config.toml
num_hidden_layers = 13
hidden_size = 64
num_attention_heads = 2
num_key_value_heads = 2
head_dim = 32
intermediate_size = 256
vocab_size = 512
hidden_act = "gelu"
norm = "rmsnorm"
norm_place = "pre"
norm_eps = 1e-05
positions = "rope"
rope_theta = 1020.0
rope_fraction = 0.25
qk_norm = true
attn_scale = 0.293
bias = "none"
tie_word_embeddings = "early"
parallel_block = false
extras = ["some layers without attention", "local attention windows", "shifted keys", "a norm on each head", "value embeddings", "skips across layers"]
init = "uniform"
init_std_qkv = 0.0678
init_std_o = 0.0678
init_std_up = 0.0678
init_std_down = 0.0
optimizer = "laprop"
learning_rate = 0.00334
beta1 = 0.9
beta2 = 0.99
weight_decay = 0.035
lr_head = 0.00775
warmup_steps = 202
schedule = "wsd"
decay_fraction = 0.434
decay_shape = "linear"
final_lr_fraction = 0.0
batch_tokens = [8192, 16384]
max_seq_len = 512
doc_mask = true
z_loss = 1e-05
train_tokens = 116600000
max_steps = 9587
dataset = "wikipedia_en"
Each number is 128 + 24 x the weight over its row's rms, rounded and kept within 0 to 255. Layers, rows and columns count from 0. Numbers have three digits each. The size before them is the row's rms in percent of the matrix's.

# layer 9 MLP down, 64x256, rms 0.257, rows 22-63, columns 128-255
099:123152136121130104125109089131173153101105118136179096103125116160105118115115109165145117160103127104145118141118155140118151123164123114130111115126102102111203116133162110116088106117105141131128157121133216126098113119140143127141147099143098149087142205103164140083138151086149111086109144144099140143133106142111128117083135132120105107136134119104150149136112135150191083092147
103:159141124128149109152124137128109106136155123138150127145093113091135128156090147184176143123142092153148161114119102123166134163129116104100097140119094109089110116066132117161166115130145105106127109096126141138116144105143118087113117185113126100111131120155127110113169103138127131116148153134113158101165135084057156144129146102081108077148119178126104130113084117080125121127102
102:120119118163120130110105110141179130123098147135097113114127135118132102123144122122129139077134109158147132197091129161113099113132105137188116124120131123140097107148143149106157109139131158118147135154036121124184160134135107143143146130138116109110075097111123172155136124143144114166158148162128077122104131152132146099107121165120147142134103163178117161099163116108150131130124
105:125126112089149120088145097116152104137116116113108127146134177136150139132107136139150116116132137145087172089113077146114196149071128119108123120123166112119093119172088151169136122126112113102107141100114074101156097101117126092120114131147114126122141092110148084130111159131116121152136129105105130137058112090106119091136109078128141107133103137094113143135113108071095172105141
090:089154178108147143151095114133122115086121151159134161109178105137111122125148115190136099124154134123135138138118121120173114132179141089115139111122123130153144110127163187152095139155085118146115134158133152130158153114108100104092072122138125138133126159136139195155136132141149171134124107140128156162115078111155113135126169130153118122121124176084109190151124133157131167102158
097:097148109127127152170148137148135109124107101103168145081178127144127163125134112126107054127165110120122144124150187158161156126145175109136141088130165155136122123115101139113123133158109167106120114143115131161167111150115124160137131138098134110126148139097144116119108104172166105091114159138108085137097138136131094106155098144123144112098133100144099103073152105120130157126136
094:097117142127161115088147101111138118136104125130143126136124129072121115164145152151112127116126115119101123137099118145121170134107120137090142105090140122161089183167107082088133106122170170155073122102123156120138145121148109123170145132135148125156137098092146096184113146103123141175149097106131148136131112144071132066152145098134131108109095141135126097176100092128082101122126
092:110120156139141161135121105131165139093146117134126175137140146126074098142130106148102118074140136120182100113152095122116113129108120121114132143125126141139067123105134106106111133122126120136085082110127121151083104150171160108090115121147135110147107127113152148143120123122179135135113127168156129121124120149105138138118111135202153130133166135092157114133163114108151156184137
098:172118145135152143064067124128094138107151125132163183135103151127130089128129137151121121123112111100104110093167134159111100105154158130137162157129108150121158153136100130117138133120103149124140160110113085107112087092124119150158122104120091103137122085148152143122088126156163132157112096159125069122155197101122113145158155136127156121126136096139089094120150132134155135130158
100:133127095179138136132162089136127139112147151099134181144103105127114149105129159123117133152106106142119151138180104162129081136140107116125159161137142131123087063105145072152124122141140097124139155071146098103122127121119152122136114077125151052133171110113077142123109124145110095109126156142111163148115107138125126164178133139098128102160129126134133093095135128138135094139122
100:167131132165085141197152128161110166090110133119134112138136108122167140152154120127136128150132113084096066137106168132134127100109150133158121128117132147107131131110111058121118116113145133126098158124175109146101130097116169121129134141128089123152147113101141147155148146124091158126139172172107111143139121124105137126124133136098140144104111117106123152141142149124085131153138
105:115140177109150125124121117088086163123081112143127172111105108111123116152135115106127154145104104113121130147161164134120128155115161135149152124142133143087149132157119133156121132141122107172116134114108118136134107139114116128134091143166124099141139126143118114154091107156150106110129115123111126106132095169110147141169134151160105115143139109152149091137136119166085188117140
095:171175083133151141126134098142128126162179104124115118101111106140085161168129120062152108131112137181170117138107137139173115132107087136105155142151168127153087119127155146137165141142170154141142145148098116134098138091103138183109142103117100098106158111133139142172128132138142102134180103139080139180129152151129132131127118183116118149104121145108120116108141141108113160113113
100:111105148127154181151142107149146102169151147156126087156120117119168109058085122117160112135100157157122123139145106067121143140135102136150076133118103121162140138088150122100142197099142150121118115145077155169120124155114131129120134110158126171096087160097159140094104149133151126129140155172164155137096099158098090091118119145155111114127142114163102137137119123115089156130129
115:125131103132152099167118105107101136150112156124139097132156093125155133129098111150147098139134093143142128146085136139158173160127152137132099099104117191146085144146140157114119157136141122148128140084125135122185096128123121128087092138119154113129095112113122115157116108126125147131135180129120140176159116151139138094127137137155124134107132104095084127112110122119131123154132
106:142109069093151115135119117106154127154109088085101115171114171125122110146126139150129088109096121089121120094160155126127124063096154142114119141156103140100137162149152074166134122144130170173135121175127107128131108116100123106163125102132111126142113113079149147146082145145094125131194110067116118131102144114150123122147081120130112166139087171147092141108148145161148139124143
099:123141067146131118129130079102118123102083124095194132133087115105157159119146084087135094134152125099087120126128088177150155145147120107172113143108140140130134141126119127119116193105169089134099133152173161150154140125143130138103085119133146129122112090134169152143150122142149158146137102122156135100139105100130166153088155116168143158122129130088126115120169160142156123148152
099:132096110157166130117087131126100151104137135150141133128102106136172045124128145087107095103118098130150115129103106147180136086089099095048128122110114144126082120120103133124103115136124159130133129135131111117123142156130138094118095151153104101089123126138081149122101108126143189105119140148074124174151089134086141097129089112163125125117156217143145108097145116082109098166168
098:160121146105167117148128194093149143091147122089136108137133114141106138141155175126131106132134116160101151169109107112118129110141109140131158128131142135082126142113111134128125136134184151083124143077181083085138116116165128094126114146098097113174106066160130078152145095131129165111197096103124176142169165115088153113108132170128103115182159113158108164142117122160103149169128
101:120112147121050144164103122113082141141127108092140166135141099127116101132124129124101155116143114119154125153114138153117149120137146138090139138153126116135152112071158132117158126062176102108123139090129086081128121143126171157107146144147109142096101099089132104169141092150137141182125140118115119143132128121093105139087132150134127135117130074034099106148147135138132143173133
102:155152089095156133106115147113118105147071105132135161132168146137112107051117110162175127122130163119065121150097130115160144137177091129140099133147113147105144117125150100123137154150107136133109119144136158143137104151168107097133090133131094100116074125137102091123105130165085138083173108112118151130166114097136119121124146142153077136136145101102126125137110126132138146147125
110:091123107101140130121129151082074120096132119109139080110119125125102135111117160121158115158105120155122108123147119141109144107163140128110145096123134110133138102131096149135073119162102159152145115099162157115138152116118085119113130099097134141112153093125178120123131099107074095103159078086106140118149115106153115105176183123118106164113092092112132107124152128137159164119110
094:156128145102138184113126128113106139138166117108130114092093145156134113122152143116124170126146146146188160104152115169130130146137176099093130140162135112131126124131131102147099159150148154097103157144140116099150153180109183115140085177136139143076101118142130094136155138129145180138083123159125156137126177087130131116137145107159162103113106121132148119128108155171148129146103
093:126126107153123197057116143103150126109123132129124113142107150157127100126132108149094171076114130142152104137124133149125104114114098213134123166142133112118136137164129136139120143126121124194112124116144125143148120137142152103120143111116093123115146128140141106117110148134129128096077101134121145167140128135102148136117136163173128137167117165126166136133117110150155136098096
107:168113173097143120165140129128082128145172176092127129175111172096151106100120106161111154110101118154169131119180184116130168101159167142137111144164101128151135113084132139128146113116132123108156126143147147088113131109099130150149157134100137149139165138144145092127142161123148123142106139163121146101138131128105140162158097128142115101167105150093095113134139129142132137124161
102:117113170109093123144147153114076124118094109133143105140087112092107093099156143131125117105140141102116146150118130132094107164122134120155111174114115118151116138146126097146148125134123180157154093156099106123168149121143135118115152127127119127133151156124163165122143136151123143131104116152106095158148095093142159140132149150136145132159138144163122138159131132140067107155135
112:130175154145124088138071125082121139115130126145152117113146118143149138133125146155139137137163149164104135187123169133108138129141103139083104138150104143129133185121158152175093110112131183116133176140134143136180097104139138144099160120152148141090106138087166140152088088148136138112097137116086141182115125140120109120114136132137154128146126102086137161158128163152091111159180
096:123132170113157177110101142072110143118101161136159132141086113063142131130116100171064117163137130153080098146173088102140130096167127147118145129119114118113113101109128100083107183116138122125136112117103128134126134137163094108146168102105108082121159137180161147120091132121090083133127132118113144119146134148148141117090132099185134117148118122063120117170158116145096122140099
102:187116115099096116164125106127142137154122126165115109151104136158129125084115148114121157173112087117137115122103125138153108110114084115161118130076110165120123143140156133114153133133106132144151128119124111096084110087162111077119130109120145115186131156149114124091096131138117159087110071107112110126122099127121164123124143128139139129136152162147119151131128145141081121113125
092:099103139141100146143117120127112096129080133107113108193108127122113112148165144138164119122127097152175151111145114118145143128139152161140186099139113106132115124138119110090138081146158132176109122105166114176138090134091161096114137151166123149113115113139129128186101157116128131121091103153123122105139085139101146100120138131113150108152134092148146158150111099140165083117154
123:177150134084145110161149174080164149146098149149125112113095126138145147151115089172153163147142066114181105141122140132106142115105133118141119153127109113141143091105119178122139199113146124139188144138130172134115070121118115130130111105080087155171106149144139116118164129079164099093152126122097174092159181121154101127146133102140115128104098131161111101125135127153158099129105
096:136128102158130157151142127136136147116120126132130101103154115133103131130138139151142122162153152174157091089132111124147161132140156122126120100152132130130116130128153168109178137173128115139146159131145137147164135097126118093153184142138125140163091088118146126090086098131105116135098126127122146127130107123117104153179156133129127156130143098191155122148128118174078125119094
098:175128126128127132166147120159096112164090123127096065165136116161167153114094091115104074112150116103109128160145087134103125137137146113180101129107115123154119112163108132197133147149108132096137138134097148089148132152117146109107124108128111143121125097132105165083138116162144134107104142146127125142155169131143126132101106147139096119166118119112131111118118081162123139134159
107:141119153121109117153139145128128136107103127169177136181157158137126133137151136106155067159121099132092108100127113135145166167121108099126113162128109128101154141157101140146099121156105119091149131123125111106129129112110148116109132105126139110168139129148074121119149172166122120112175145157119128119153122150152150137093117134119084140115147139146171081106149102126075115159127
104:126122091144129103134124163139121152104109107114110125153131087137123100081151214080135122116124129141104104138153133128122122171160087145117131116185128159116117139145108142091073141144115125103095127101108121101138098115132122126119186086123084130123136092138171128105120132141137104137140133077131158142103102149081079127109188123130118115110123116120157093142128155139147112132119
096:146121146120153128158132128137129099165145123124156121103146146080139117139129094129116154139147135126143130116196152136108099124125067163055105124093152091132097116176151117149117118111125085149078163098159098164122147093156128127128106133115151157141135131088149150123095140114088134076131102143136132170112116081120097109172143145118142136109141129111114127110153137108127155142096
094:106139152156117136137114119119151156118112114152138169157099133099116112124120100103129075141115158114137124101171150110159114082111171175119112164128109121070127117101122127166085171152170161155161072127129069111110140141141116135108128129114076123110107138139161140108112135124115112139132106212111090177151108169144141148133149147122102172150109102136112135112173142104142168096144
105:166148140160156118147132127126165151124126183176166140140129113175141128145104141121134150109093136107105128156104151125135148139141163108134144165111128137145111118169100152138111115114165145152115141139131077169160116137149125113090143117159163136125133118140106149137140114110134152136119100100100159119154104151153138142154121158092136124118150105136121088124121097169195092191116
092:100187160097115112105159116095172141083144171088132134126097133105173139083134079143109145128134139172115129170076131146138153133106128133113119150135161129093106130112138130164159118099143151110142153129131116107127161108153129103123138094136119157083130144161129129155164118108110131097090101116120128120137116169110147126170133123131168131122135131148118132153168161116094095089125
106:154156163115104175106135164123156131135143119148121130096091131122101147156128122118146106121087102166128107110163123124100114100114127145112154146165156133080170130102120135108125149125139126102110121155106125143114125136119142130122134129135134147099116104127094131134096150141154117120139144144124108089066120151141149130102109120130135159148102114122141143136122093087153109106067
094:096122137119183085150171100087176111157133158157150122146120121106137074149105159125120086131126121125129129090122134157170157136112131108125131143131144117098119126152130136062207137134146131160112156117122160123097113121118139124166174111134137136139115098158108111126111181131134121134124134122090152106134116120142087121153173082120105112112149148188153119135127122127135135134135
092:160140102113109164123133158111146119123095148125111153120111089139107172121163140127135126160104168147160096132144133169157150132100146148156148141114174138172128109135148147124140158145127142167165145152112151143113136127107130144096093094153139142168132094125129112107158123146088107142079146129148110131125173120163130168191120171101162188114129094165093145125105130120200108120136